Each number is 128 + 24 x the weight over its row's rms, rounded and kept within 0 to 255. Layers, rows and columns count from 0. Numbers have three digits each. The size before them is the row's rms in percent of the matrix's.

# layer 10 MLP down, 512x1344, rms 0.0353, rows 352-496, columns 480-575
102:110140133146136138161124149112117088119127115161119144166119141191125132080172114117131119099113148144128153091090155126130122172125102120143100115150120130128135148140148111116149160107144119140120162116125124126161139122151117144117104106172182134116116137102184130110093112121141108157
099:158094118152151088169097100115111132154131081151138153149145157135121119104144144119121100088163152141150108158123111144104150132077151119156132148156118126144095098115123134153144132144142129143131131118134141112095129156092126144107136130155137104129101093157107131115118122153103145169
098:148118105082113149145113108124189187124142124128149109115121094118145143128109107104157111134122110148089160131164135119195078168128162148127141104132119126162115091106114139140163140152162171143136136130127105103139114109116136108118127098110119134127136132147144147142130098132129118093
098:114132101144182180123148117107139106091118113179118162110071104149144120123119123093096156125074142115135103102089096126145144115086118154144159143137128155149130110162100123125152141129118164125140107126127143098147112176126121109124142119132136150160148134104087060104139170149093157122
101:135105153159108122120125083112158123126107139111144103119126159138101105119114126151147103058089145147102109158116072133141091137093086134161115122127134114142119148128126126122129105098111160138134118170148093148125110108150115115142147127093119172115149156143118131095157120125164117154
101:116134117090118092101137111140138153100129110151121133156159126109134116127088120159145137126094120141129116105128108111120099114109158137159112129108181160076119142124117173130120114143123136108138166097135130145135156163134160125098110158120113123176114166116161071099152162130137113168
100:157140122097198152170143151110137116113154095115112117123178158133147068162145121112083116152151129122134114118142104151151107121135147124111081117156112141162157085122122134143081142121120147097095111107119097175091117149106113123128159140142176135119112111124111136166111079129144124097
100:137143179138129137126116152130159134127107123172119143111141168132106161107107193121125113103132102110129144130126139099145129127100130120159118095085115147134133173141167103110122138107168139098144105100143142077148099157098137108094167117108144116133096193137164120141130125160081087112
099:132107161171130116118094112117126185129100150100109128130150156096120137128117112141112119135146125104145153145173075145116117085142148135155167148083126111154110173129133129110118112124117114116161119145141092121147141071090141135139162135151134141078117127123120126134115103131100084122
102:153145127167136119160140151137117135154089097135165117133131164145140144117085149108126143117128155133151135162118116189164096101153161148098148135137162122166110106104150132119119111134152157114115136159071112143185029149129086123175152114112138120111108120153097110163136122136097155124
097:149164150109084114155130210116087112147162137163114127159100120114137126126121126194154092148131102122146120121151146141105136134115108129160130163123107146143140134131150133085151107075135157073152140107175162138130143073145129140121137152106107101129175116125117173147118113163130106134
099:091074084136102160136147110131148147122100120082097131139179129140120110129129144145147118142119125110115162110149095147135084111068162158087103130120135090170091105161105131158101136133119090143133108118135146168155121113154112132123115092095112091080154141148126167090115103104107163097
097:077146158136134124153119086109151129144159126145092134149146175152132162121107115101103104207130149148129101141111173151126135132125127144124116117117084074152156075099130124098132132109135121099131085159140103115164146155082136099122129162129156152171119151142140110121131148159129126136
099:131172150140154126092057136127133137104096113110118123146115184152136131126096091124204123137123143197110124154117098133157137145134150101115079117103104121182143149095100134071113169117145146118121099090119077144151093112125116126098094130110131073168151103170148137149146110114130046157
101:141128113123165091151118144076125134119156132114142135139103087138095119129081111130156103150114166093090148154099130161114136107109120128136162111128115168108117120126140107148147138100161127107134158121124147145149100126132123097130119149106127120105138129134125154163102125080148134107
102:084133117099136097112120124113121117093124114143153159108127136112128108089099126116104131153163157151129149139174108120097105143132111150139075160152146148077130146157146135139170121099132168104171155116127137093146165156083097130145131165135148156131101141138121135141120138113156130094
098:107055105094145112172124143165117116109153120113116122089155144136128138102116116105111123133113131154089173158094150160150147206139112101132128137133129094131097117132149128130140120135132093134170133140091144087121158110160163110095139119111132123127139156146153137134107161126125102094
100:161108141098118150156159150160131109135106123122099137127125126135154096120145166134102108115125103121110107142127111138123114124151143099097161145166153135151132146166114128126168138114146096119136108108124108120159143118153130148121118090119084095145103083115127107111142138124098105127
099:120095144121099155139159137125167113127127169145108109133089176132122133159133123146090108094128128119121128098104127162101142082131104137099135154163145138116067074156109114131129116134154151102127142166118156102094115121105118087098121099111108132112116126108120104121107130146204124125
099:174125147142146133042137136119155068112118153184172129154126131117149148117111071121119137165139101115150127104126147126093137095118123132111126165132138121115127119147057171118142128099108151132126129114143118131135135118116126108095148093151138152107110148161149096143126159117142166150
100:136121120141100163168147107109119165098120154114169129141110126135085072093097154128175147083114168164127133145144136108128123131118152123106168127112151159149123100131086132122165151123123122090144162150104103121141108092107119078129149115111133129132188159122111136130104128076142137143
100:131131111138127110143159109115121142121163157102116129112131141101124142104113147136111089152116125105044133122165109107104105142105145142164084087159097090118118119146112121145165129123109184131139144132059112111090124130146139124143080133170135072143116124163157113132120152150113102168
101:135114141103129150133121124121151108151163128100106144133131144074149123158118147109137147110153104167129134165100127106161097164119129081143162119108130099184135139117129137089117108144147127122082127132159127101131155084167134100127110140153103117101132128124103099109129113116161116117
098:103130118097133165160136140110124130127118126134179160140128091126113125117146147184109135148113105134081095142132134106142160107100121117142155150101157136160126143125136094115109140126115107124145126135147089116136151136144107120151115091129136175106087158122129074131156128106119151137
101:127165129159114116138158119074155120104122154144160171096085120153109144131153164142151163142176190078125100128095117160140133140131120173128122169124128114108077141123155138129142122126117125128189131082180127125155133101104104130121131147158116174131162124121167137104111110159105141106
099:120146118146137133128124100094094101122112130103075174117166111108120112148137122181129140110109151103165100138144122079122138135094122120100107101117148080133099092136127129146104113141150138102171126139113164128092140119108152107120161074165140127078132151134118144103107154144140134085
101:080152093108124117135131122144109135144133136134130095132106142143142159136114166131108118147131160162104185100140131125121090146154116108149120099100117140159105138110147117102136168135157114144122179118069148130163199108154116087117127179107142126119094134132109135136118137128131117138
101:134138129098109188101101124133098111152179116116142159135138113137122093120088093108133123135132139167114125171138140151106129146099100211146124108144092161110108090109104134156139143137110143113132164118141131108128115100103109100165091099122094136134118113135127132112121122122160134105
098:144163093122162118137160121126130161156149117127156145159142097128120134119139104135122149140151114133150094130142130161067068137134149101127180167091080132091172127113141149176120125083154147130131160103099147112128114158134114092132114129117143158111152095120084148138123139093136133131
101:152142166072136114150092128123162117143127121134119136111099149100126166112131126120140109136120147128096121125140139109095140150134135129139147108109123138109113165134121156086123117088175117105132154099147155172102134101119153138133137119141172161112131122149146121107058149123157135105
100:122115128121116142105158140176105098138134089118119146117109144119146124144131131151085111178121142169166125065174175116126120144098113118104129139127127146169136125119108118105090126153127151111101122107120073080126182197132110122100115176138157151105107116128109104129154137108116128125
101:172120109120130136163125108138117141099107153134116109087126094146140115143076073119123144096087121122147096120155119117137147080137098124184126144119133148135149084140130147096130119127118115082119133154147105141150141094154119093130147136089145120086124149133147142130119111192124135127
104:129139170145068097169120122143145137115157124144126107104128148172104104117142066157095123108177116155098113073123099135145121096133084150152110087060133147151164137133135140114139115084138134134142126129105105133152133146102094094131125142069111108113122117113098145131174101123120094115
101:134131137114130130121095168108128096113126124156133132162105118101119084137128144141126124140111152096130144164130096140146151166102130090123142152164152133159114105083166108115125119120141145127167103095162102114137149151112111110152125139115104151131096119105103098124144111083050120149
103:133108144105135120119106142087103120155135133120096081095158143132144109160088149087121083154118086095119130114093158152122099119103124102096102153152145104065156108116191142083100155120128145145156130108138107153152142105092126128088150124118140137163132147085124107167165117097127135126
099:136158151107139135171090110118113115095071144144124111151156111126134103084123127180095112127123102110120170135094111124143134099150153105125128050124124084123102115118125156142081136109133167118093138123114148150117115082147099163134129127165101121163146119118108126139130168134095102136
099:091144159123110123115110134141105169144132180131089148105141120084156144097084115176141121116151093103135124126114170118140109093109166156128122125091141120188120121111095118136166128164133155159133116136135118166141105114132155160104119130104141147110149107183141093145127156115134132125
100:137134101164136140124164134152109159146112107156129170119117108097103157149152133146110120113085118138093086134137102141129114160134146170124120151118159110127128129129135152099145180149092115132108104188114100104146136166119152115126092161138117127150121095155166150151120069124155130161
100:145139163112113194119109137121091114121181117159109115064166150137162141105104131145126087125134130080128129154148152124143112110130164173176110128133109157118162137091144114138179115102134120114134144156132134098089124113180085116174099175095121158125133140087120173131130134121139112136
101:138124149141140109118135150098119121151110130100137132083099164099169134084128151140159131122110150125125137129149108154137125135131130122103125112137135138139082150123083108130104151103133121168149127141116103125134118091135144136095151145157183127121172095127095090109108134075123151073
098:125102117145123104149154141096116116128140087119111095138120132136102161146161155153110153144151132117125119110156146125100113122148106167133158150095087112114126119145078137115157120173140118154152146100113100165124117172116154140125137138096135134104151150149093111119131132130113090142
100:112136143133173110115138162137136124121147121139148124146124149133091079103157175135120137130100183143142086135152152133132143087173135126073135067136132147103137146133081139133148097127084124135106126143098171167153138115107166119091139107146117110110105118154119152151105119134153136126
097:133142128116112132135142154112134165174111187147166126123117102096082102158117147110123071134155101088107147150137106156179094117152149143130134113119107146117117111142111119103146113090127131104114152157088137107068103117160125136110149139119150129076138123133125167128115137093143127119
097:155097160134167098129094091141154137154130150112149101179107138144101078150157104137144116112122150103153160163161112125111177121130155139108113157128125097108158075116094165127144158111136119202148124104143109156159142126161129134124129123139135117148129103111098116136132159134125091153
100:126102142125077112183093104165128098119140132112128093134133159124112147133137107129071144158097150148088099111150115121146097131155111124102140158146175111184116157133171101143120127112110111142154108126114124143116117115097107129107124165145142135141137127155138085107102150148158148109
100:121140100128120150079088110164116131155144107132100065149127142158109095133126129111148115136132121107170122137145168073095157166116111132101140134110180136171138124128160120106111146115122154126119134093120117130090108120093122165128132114126117135104104138084192095138141110096128149089
099:106171131112128086095145151110155154138156130131144130084159179134097111086088145145124179142114140130098144142126165108123130174103146142124123146101120138118149151157113104113098131122166121105073118107163156159173103122108122150123122129166127118099147106133064141128134147188123117114
100:129144158130142140089117122117160125127122115103124116127108139129095125146134149147143130134125142154125119136151101161140122141124105125131123125143118098113151142103172160138114070109133133154162109100121134167110107139135112114137129151093144164131152134136106101119112158144148112097
098:115160110152122175165146099153112072114111119119113151169136104123118119114158153118164135143131173150136123139134101124110100118139090129116123102113095139092107094082166140167155088132149129141120119107114138106150159086120100106124110117142107124171127106109130107152141134158143136138
100:169147133112144101144138101149091124150125131143126170092116092120146133101168127124157170140119133186085177113143176126155135179121113098111106157154167125134102151144110123148072120094148145136107114131095151104116107120127126142155109128199055166121155145068140099155137156145132093092
100:178097154141099147132163144140109128124093109142086115153138161100111072133155171141132139144124101127133114088114147098122153134130156148141122080101174088131061109110123105127131124154129121155121101100094182101124120139115159143104116130096138166136154145130100140128136119145143153131
095:149166167141122135142128102147121146159127189125151136136093152108134133156127134110137174109130104095116133100089110104155141138121120172103132099130119154111151170141160102124142168104127153111114130137145131110133100136128159179124126142150144136115100154113116129085125122137150110066
098:148107133130121081150113154129146139108113121177140124095113173126135157086165101141129121130148086151090141129116129176100140184109088109174141114162150136156138147156121119123139131172089146133161105127134083107140135122140157111059123128144138090146120128115146125087122133083123113129
100:143137127146147156142112119120080166124121088126130095126153115107132145156112123112118112147132169147149109108085101092125102092196150151168120139121171162089143148124150135117153124124137134118111103132109172143157140179156095094100169118149119136087145155153121168075136155126104140155
101:126091133136162112134146109159147120154096186122080107122120084141122140139117114123137157129087118134075150137110106125133139131113144112120115134158108126152088168114107113112095113129120118104170144127121129071121093114143119153111132127140136158088114134122105107104109166134131142186
101:115127159147131097095114101134140116132106119139056130162108143142139136125109099133152145175123110140120155179056147083128173145120126142123119188107118125132115129140143135121158131165136103104143109135110108118122108150116090101149137144144128114152123081124134139103166132133155088059
097:113156081120104121155125201087113118105149137155106146104112120138107096125137173128139127101113159136157144113109121128170144124139150137157144120075113149140069103076136159140121139128124149138146134095077171119161143105086154118107126111112131069127157126166148132118149143119106159098
099:125171165159100093142127111119142146125167124148158120171130143114182134110180095113131129158144130123108130112132109132137117114117103128118117142118129134093151148133195160080156122134085109100099112129142132179130134147114113138127090092139090146127117125200139121110145135107161171103
098:155142152150146155165083112171167126165135151136133146121125133161068112155131137097159103078110147168122107131081094103129121116156152103142104154133134158127140173137131088108122124172092121119149104106167144134135131154110139138087140082096142113123168126124107100183145124151075129122
099:115105100117161106130111172116100125081121107107137053149154162154147169136152164132140158119139137101132159111148119123086142114098160103121158121152167145151143143138118123123145106142081123143153119183105125141106134157130134104071111148125114106126082086147120143133160157135121152103
099:098111128154126133136113144106134102144112152137150132188116071132110109151153111107126157099089088088102155167173132113122113131119111106167125158143158156148125101111134118119113139080134123155087109120137167114122101127125130128183082104062126118134151123102134133142133127162135130092
103:133139154144134111167136093141122152089139152122136088148127135126130119139143171160089181113138128123162144182140166151151128119117099143109172118149113116117150131134126088140120126108128131193135094088113105145156133153124142101135159095134121130171154063142143145121103110165108112088
097:161088176141145121112155146140133122103154128121105113160124146127102152176111091131108093116130129121121161160166129129114128169156139139166124141160118127144103121159157129133147129112111135162146140111123185127178144104150102151117134121111158214152123147111147107111118154165186136080
097:121100108156112160151123117162121137127143149145140107177138142094150147158105133092136107139155140147095158154133117111086089174150158122159168116105117174093128126033171106139095147090166075083115149091091134148098114135130124133144139109120158121147137134160131182131122131143096163111
098:168129132170152109144118122146150126143089122094142124119099126111123146101089106127132109082121128101140125147099115181135140092145145098093141114148119152101116106118118137103153172119124121124122133110059146149124156108072121140124092092161141182144091110113180126126102148099118096111
098:122126130083146108143115105127163135127101122146093112152128149149100110123129146109112076136100118114179154171106168110131137058161136167117150101168140123141118166130099104115177153125149115154097144186100126112107162153147171144148148125140134114126101118168127104114133142168128110174
098:145130152125075065101163091151145133124109158116162147098092148117099111129117104073096126119122112146144124132080111131123138095082136122114164141113150124138136159172150102122110179158105087141108115120124128164159115083099158167122115109183107153141121129121132108103140136092130085142
102:177134138099179153124118107149137099143103105086114157141149136104152089118102148107145151105137153121137082163123130115092139095146157133128133108088120113150115151145139119147135121129092081119124131131124092156146102104132129143086124077128119163148117124077100115154143158098136129127
102:148115118075108141148138135125144108097139141114112149120126164140120135129094096154131100129069171126112156142122087135117092111097137122101128135138133122125101142125141156141156137125151116121107101112143124119154139185102119101143141125154146079158122075147159120093095147137154093099
098:163093143122094134095132131104098154139137141098152134094136179127130142134158102137145128126127116113120136137130095127168138149151136109156138127126124130113158123120113140144140125117163095090173082164179142142127122142122146129158130081105161118129130136150134116140136184125154134154
104:123152127135105161148123121113128079156140156148137141136170142097135083131096137115123099138123091143094145159085136119137104097114142130103124099131104119132101122095087096148192155096112107100131143096126167115149131117138082130136129129141118144146127107115095138161110147147119131117
106:124133148145115099097099126094126078148120096126088107133121128127139137125143100124096093129125115101144107154143166129154101102153153138174129090129144130116107127114108100135108137115125123115125134088145107077091164140121155121131116117130139122114117134125133140146089146103145159115
100:134134099120130175126121113137170072209090121119154131116149140174124169109136126139087126143146094124103091133148122139130080113109116094150061145139128116126200129147136126157138176134135109115155181159141136128112142135100138123180097118114168072111142123151128147137108150124140160101
101:110137139141160114135100132125154082142094072113115154154163142154087092139141167116165133097099155104095128076125140094138098117104107141126103132149146134143129157149144125121160124109072125151143145137100140122164141134091132148110112152080134160128147117136157137082104131147100159118
099:132104149097111127130103138156123170152121135166096156132099130101151113130152154125117135131139142125136154107137140155123118146118179120102137125124116104157101134164113141168121146153124131122142127128110125079132120149165102122129148137105087166128141141156152137129126131145096114150
098:145113118137107123125113114146119123076144114107085146157112123104107089123101123140136099103126169114137090138128127094129149096148111093122112141153091137144098140129092112144142123144103111164114140099092120115130126131093120104169103157155120132120134175107167129105117134142130149090
099:116123159110130102167116128111107103139132110138148132118112154095128115147127092145140169118120147148151152136145140150141126116138144191128084157113144112086109170158153141130177156122127185147124092145150132154111107137174176145123098149195132147111141140141118135148129119103174136053
100:144120151144139117079143096096123121114113114108118097087114126138148101137129132136140138149116118089122110092165097144079129137109147101152173054114083124121125140081141119127102161107148098125124093122155147129100151170066175135056160130073137151149151133128122135130150118092136160166
097:101144119138139132148122079125147092129129143155140119148119145112148168111129130133133124087125140187125136137087117091129115099107132124129142142142100126118096125092110144179114151133143111131100159125126093124137125161122112108109143135110150124123112142127102109110136187088156140142
101:144172140130143096130106145156151134196117118138119139141112104113120091142099159132103108143127132102144134157145104103128103112158184151123142159146132138125167117120128087081137157164136106127109153135100105128109123136140142167107097109142135087120107152120135145103118103147150128159
103:125121181125132106132122120143182108085098159156102124074166156168175140121130140144148123135136135138083124078118126124133108124115168137072112104153133124079073146109112145119084120133143104112134137141137126138128142104095189114143153136114138151145102154135110077147160144126153102111
099:152087097125112157076137131128149136130138153155138116128126126077135131118111149102132102137133144129159132116146115141114089136106135124145105101137111057104122122127098139087132123135123149123110119105132152081062169135148096136128130152166174111109133141117109149131120129107148108155
098:120137113116135146131145136136146124133105116159107154184122119097098117161176145114147158098104134119115132150144095112129131131161175160120203102112113093111144141149134105125085124099179133154106085128130131092092113106153104116129136071114161086148107079138141122105121128129112102133
101:149137064098110100137096113121133112126130114149147143107081135137110087152119107078124126153151143133124125129131093136095139147157135166097151103102145114112112108117124138128130151147121121133108091135131127136037142100133099078153113101101104109108144103125121094161141112126069121092
101:118059127071155116123130109177088090067128136134092101140149150156077137156136093126144136169134129134110129097122145097097154150153144117143118097104138104121136122143113114098108109161118169149169167092143100104156165153141136131088156143137104104153103168130127118143114134148160153153
100:105096149152142123088148126120179098105137152062098134116109171151147129142174107143143120156158138160149183124108110153107179080178140151122151120138079089161108119129098133109137099157122151122087146154147094085135137140125085108132128141136117133117108082137154097093120142136174108098
100:157103113117137106131149098119147103143140133125127186112078144148094123139128104076109133083112149155191118126121108143125117122105105135145149141131162058119174057112129099116114136131111128105146144123152155138120125125102143112110091118162109133108106111169098128111136092115114139120
100:137075171154140112116107104146141130135111133110125141195107169140164119116129126148114157113171151139136154120146167079173111160155130106112092138127118139108141191091164162135186131100159156103137127115114116109133123118106117108116128134120156134127103135134116126100090162071074126103
099:148128143075090122122101098076128145086102130147127086092135134105158145109138130115142100154155112107108129104093140102171123151145103144124095128118106101111171131106099100143102138179132096134106160141136144122158083143130119112101142148095122071131136128151088099119123130120126094098
100:132148132157155126121141086163160124124145158085162124147173169141109137148136110102154107102147171160110122133147135133128123141153142105129128137165074155104083156164157120130147141136154153112178148153147092113146145115144126111160119131136158138152122161102082121119104127138112122133
097:156147130143111105134123118136105183091163133148146102168127145150125193135132173124120164125146171136189116097149145150119143119107113100120102160095128122097118154129140121117157133139087130130110138109145142139152171147133143126112142178182175141150149102161127104112113122123153163107
099:088110093114165095127164147123141130149149133145125114165108132144112149121095195128104136123122130072110121110168158114068119122147162179148123087100104146125143152145083118086146122094172125097159128164126101111139145129133120128122172153127099171119118129112116140083115125132119139154
098:118139077146127168144124144122143109100132118167115069141113170128116133110102110107128130161108171165101120111107081123107138142107118105120164105122167144142099122125107117151113076104115117133131135130137158136146134125144130160142119136145140159063168210134125108121121136176108140144
098:121129125153137085144092160145120133067121160157089128099144146136069124099126116136103127165151141128141128098107151162111125159135139144159108120125114206108144140123129116153147107128124120101160139070118100148139114158148196138131150109144144122101157140157090142120106086136077133128
101:145147115142096137102132128156129123128135134149099149125143181134129172118089112115151121106148183144140125107157121117107117143142138155145135095089075073126128141115105126143136153144059131134099122147111114130141113117095131133108127112146107151127076119105118119106171116152153163131
099:127124158109113171096142145161126140114156126102160141149104129128105108112065120081121185176137155114133143109141133156129102099170082178087121172113152133105150097138152160124173137133141117167153145066127133151147140120119113110150157137144190119115153094146095124156148164140134114135
098:118130148127103148138133107137128136108103126126079103146124054143132083128128128150139159160131112149119114132117145121148129157138127138148141140075108170162172081139094107092113127064145138116170144123121094188127167142117102147136116110114174125149127140138130121115103115144134141096
101:121135103089149135108155147122132119118126128143124120138130121086117128148108103170129108126170083167111083104140141191138165119120123150130115104118114136112086145142089138104120119129119133134150108164110106133155115153124162133149125106148131098174157148105106135135141124133105127103
100:100124153117150123191138153112127127164155138170145118134139091140119129160100121110116112115127111136128132145137094113098157151141129128102107176110132140175135126142130156095101113120116091122145118086143093144140162140153135123121112115138156161120138106081095156137174107128127093165
100:137115134103126087120159130158112119116137125104156127158131164104130125126119103118131159142161124155113101117115104090103169135124119092127157098111098101130141116147125142141114115153086134112144129128130121117113126131106130159156128141154134127139116134127087119135165142188142134162
097:136105134155117137124083113116144144158102145149107134150156158155116133109111139142104189106119114115162080145144122178141192131082133127171122137138153113129105153151112153098118138153098130114122104113096150104125116133156117089079120103093074175092185122137107121122125171137110117163
100:103121125156150128127121143101140122109132135115137174076111129137127136136139126145136166129119126128123079126135138136117084145087167099075096102126130106159125140129146145151146165185114127098160128124148112159101150101079170152136143143093145158142119124144120138148147153163109138167
097:169128153181164133142150101114120173130082110127142092132085124103135088121125146129129155120145127135127156135128162115151108096135113139148143143092189042122101112155138115088139134127125129142104074095106136088186119105128131132168160156153091167159087137133144154161102132117166142135
099:142137135111131107152154102076167153094136117137113190136144113135108137122097126161112121177140129133136130177176095123083123092161121147158134077131146135112117126115111124047125153113108128092111110090151138134192112136101090099148134135164132067135135143132147136104117130113110117121
098:116180152108158121166145103125073134141101126147102109150113111168114127148147119103165110174144078104152123141060122136099133181133106165142139127118125106147141133118126151104125122159133136129113097147139117192124121125139114183148100157155112100104098118107118110138101156133154130155
099:112126160118160128110144133124135126126113139120126118129133140117150102117147180164116117123108134079130119134130145092173104072158119144140137136101121127133093143092135104122136134076084151085145113187122125164110148151146099130105110116115139118149141145124148128129104145139090124200
102:153170123095130117101125096159148148115114187141152110142087105147150153107110121155138132097118131157084123111115108122111158133131096117121141124123126078121143115092126127149144149091137130115136141155137116131130116099154110121095118135094175155141135143104188143145169146096146126086
099:144152130123077135104140135078162091149153164146135136116153114155117121131125134126108114107112123104103117118137135148153120142082133131125119131140208138134126119055122113128090148093119128120072131138170121109121159109111109157137138147120126125127125113123140137142139102090111146110
099:147086123167156163085153152111110135131146137112122104136156127103110139123082140089121103096106208123136126174115102148098159081117125129105144107143118127163121116085121111115120113132122133106173127108140140119149120164102108102187119042107117138123103116102155148142112087135099130138
103:124147092152157128121109143130068128099127131107118116130119177113128134130096098095142188159129106145152135113090086117131100123121128083150143098145133115117127120106146120098130121102103116124149132107100129092111129098136116101137137111130141109100083135164167122125122144148122175123
100:088129119133145128111104141134155150112138114176145143111134136067156152173122132070124132115122087123113101122103129142157128118137156116099150086100131115136107087160156154150131071167139161155107106151082162127116175113121111122149125115156145139164128136124165101086115123146151122129
100:120143085139120123102149126076153146153145129108151108110080090125112108142103151152135124108120122110132088144144139125140150114082127097136119123151137128070129142124131136135122109166120128117116104115149125102176119136123098170100093129137077156105085142171132146118164151123133134161
103:144087099133145104153083083114131140147132122135137163086138125174146123140092112142148110136127114153146139105133133166134120126155114106135134118166090141149180124095128132138095130149112110123138143149140131124146141157117128125103178140154112104114147120130092091070130146136149082105
098:093141128167110139114109134115171144124107112132114120139124084148087175148142095088121113141129102137122091115095125108157137157150079174120169140143091161136174133152159113173153139122131123112123144151147152135146098190104110153157105126152155119108155155088128149103140121121137132101
099:121148110105110125103123157115113169115154136127164155140132160113120140105116123118112171154109136088122119148131115084100147132148070112089120198090121118152142108136137116104139155106165121101097151103115095083182094104122144107115095130158124087126125096133131111120136140165132128144
101:133159110137137115104102125114097132101096120139138103159156152167114131133137106117137158130122115140105174118100111130172195128072107133121089113112157137172124100147153140106119143132099080164120131111099157153119108129158105172103113144101158110156103152114164130148099147123132176157
101:107174123118159123140147120130099103132115168141117146139142145151079158135133169116114120146082096110139127144112139165109102137136085114091100099102169123126102080146108130171152050102098104100177137148138103090094111100119125148065118110105119142120108140112132153134105160098098158122
098:131113193150156120150146149144083154096138119088138137088124144122079130152121112126150144082143111148108087131153144147147156182093101118132109155121118147136146131118141148106164155137106096133148112146109100107123104123145120133168111125144162132140124114119116157124156085166093124102
102:124168140146145133159161172141116107139145183114127125139114145127126091072055099090156096134103137107141135134139134137122130114183139139136080154105123125123151167138112117153157077086151126128176124146121138180138100119083160144142106120111126145135174104154160158109080132132173104153
099:136100107116110150110171140113137121134132127121143086169102135133130170111109113167146136147125118106127159118130110107158174131105130126114102126107167119117158134114140145143138115145150113123109135096129092118126095142128138130167167160128157178153162102151116130085104155153135171140
099:119110140107133124112140125138083110100120130123131131123137101173143126103095118118132096116117121126178150138132142110132130115116110102153103118137130108134124149100128148100131114136138106141120131139112148117161091190151062121071133136143116129159133146104163115125123086120124114130
105:132072131088209102106180134149089171138111132123133112125145173102137156120107139128130154121156125177107178115138111144140123179113139144136127155139112145099137140126110115124118096132068216146122158112096133118139173129152108109122111130090130131114121162091107112159109132139143121128
100:161093139150086149134104152124155153162104111155108149109152121110160072125116117160192115134115106123167114138153113140131111126180089101124147131146138065162140072099105138138105142124125110161122156143119122164141119184130178140141114077100107079174147090133139138116090133142139103159
101:137144112133109161151088092149149107100135116083168122159127110088146153146129144152159117108146163152123141168138140087074107108149124135146123109135105125097198092132132142097165072183090108113130121145145145159088135133140104111167101124118121145107117111110126119132079105100129121165
100:144094102107121130097141133098188137071132144193117178115107118162134129150101118147165093106129115097119080126118113104148118124171106129103139102090119128145108130090133113156115144144122124159138153157106125076116139177151122086123128138112137115112122061107116080126151097157127147126
101:140107121156157124113124115135139130132085140101087118121123101128140130151110106169199142099144140147167137147145141089088117142101124131118125128105162094121127160129142113163107077138116105132110108135176144154120117139134102091097107129129115125102077111144127142090134167120140114104
099:120130177156116092114133148128154141128195141115116138147118111130131135123129144131170096075111144175174139103124121124107175157092134135136132125120124135159104138137109138124140161168131120115130120175129085110158139115150156113141129118162154110117118109133107157114154115169109112119
101:100136103059135168158128098132142147145118163131089152154120129137117164182137138122102156129129132135125095127143118126114161098165080136078157133191143089110128118161129119136125136138113080133138129131142135135138156114132136163118153121135149106110115131126178118145123149108168125139
100:088070154087116132159086124140133128174188136145154136140107110104134153127123133150078163152146096142136127143132121141135129158110149116094129130136148133157118086127153141119128130128109117121115130090163132096103095107120141134142121134135152132152135132092134187124148130130107120152
100:105127097106140160130106173144133149127126119138157129117118121158167117106166116132120095138119140155144128133126111156104125143153135081108091146169153105107138165140106127121131110119117090093133159119142145109187118172104108114119147102125129131133082127131112121145118123129113119167
101:129159152138111136145113096108148096128102129144135134095121154104145128135114175113121090132138101153126168150115121143157145078148094154118120132118091102123172131165122149120100109109110138120156124123135103156123103165153113128170140125143174160074168126106116102129141169161116121138
098:128148139128111120099137092091072115136137083143130083136143109119102131119169138112109179108126111143150112122105148131112163133142102120142105120140160132145092144120141093141125112088108132129152157104136120145131093103122116143100103166155167151163119162101082150129122133136111133105
099:099148110146189126116114161127122154127117110143110178104148156121128144156155109139151143145121128060146113109121147096138108136124112171167127133138164116129100139142154146154144113105116131143131131117092106127165133138166155133138127126123126153139149151110075146129096130145122125106
100:136090120125172081141107131123110124103131153115136127152115149090105164124128116159143177163132152116141123110099150144121168121097185098113115098161115132141101110118120129142097114162121120123134140114139138143126124132153143095130133121119177133111120150162131110103145115164123147097
098:155127143129098107139087133086128124144136107118098113152088130149092113121119115138141110081159078097125118105139108136132124112139183159128137148134114140115149149155086124109117157144124125138130134134089139168126142158126165090107083136142102122170133111131111089157141113122143137133
100:120143115132141141147108156123124110137126114111119127098114132127085147119098122097110108146086116139163144114080168124178126142127141138154106174206148176127093116151129105145111065116149096132166102117098139103155159126152121147121102133167142151121151141152130106116134141151149118120
099:149189119110100082159118137104141162167131127109127114170111140127108130137125116102123108121096114095104149080149149112128097129074119130157135144145084166155132150134141138159124177119113104141103111146109101104122130092146145113116121117072095139084129130125094137154160137150097164167
100:126137126128173127130139140154142107097117088112098154149134148117162162128146077122102078125132125159098104114096117147160122121129148153197138096146137123080123136150138176129137105176146133131114100106103140145107151163116135134110171103142121120150143164094163110147151097154159145111
099:149116086118112149126097117156100124099086135152133099165118104152189107156101125116153135154147141138107140124169170144147151110131120109103115101110133115126133147127090053109145141098121101111126135123101108137100154122143101146108137168120164135146124108115141113113146121126137114136
102:049101117104134137118111159122145113153131139148152151132134143156079141175137139151118137123168140137159104161116125085162131129128119079158167125115135085133147077153133130117104143091117121131134099098144092150125129104105133097133138164127138175086128128095090123140175126142179124146
099:151136141120119152160069123100116138082170068139202115148134118153122103076149124135126102146131151114122122091103110122169093148157110160136131100141143137144122159162132094094126079139119108093125119121128121122160106168118101130088141138191137119113100074147142144110144106124138153119
098:132172117128169165148167133107197132121108142162155134127165111148108143106134140143106112096153119104150140141082154125121107137134118131136165129173114144148127120127147099123198160103118147126124125130080153126125115106120165152109117137169167141172116149135129124157120160129098123085
100:144143139134113127129096123166164115155072130163168130111144123125141147145130149145132172129084117154108130183122127123146114138106116126128120137118118120118104143182144149123113140149148125153088132156133099134118138103140153149150059135143134129160125117081160097151137119106162106174
100:097154101140178141093120111104121153103130128133145079142121127093080128154148057064128171117148125107164201116134137119155111122111113105109149122144131074110129140110144122118096117133094128119142148147132118121179167106129141101123139121093133157122096139108118132172130162120150139160
100:123136115113110059150126122133110123118138109136121118127124162121113112134116121157157121139123143088184141136124141132113093125090170131078102143168115178144140111148092092145142174164117073127123120110106098114083100131118155146145107137137167074111111146108136142138113101113109143105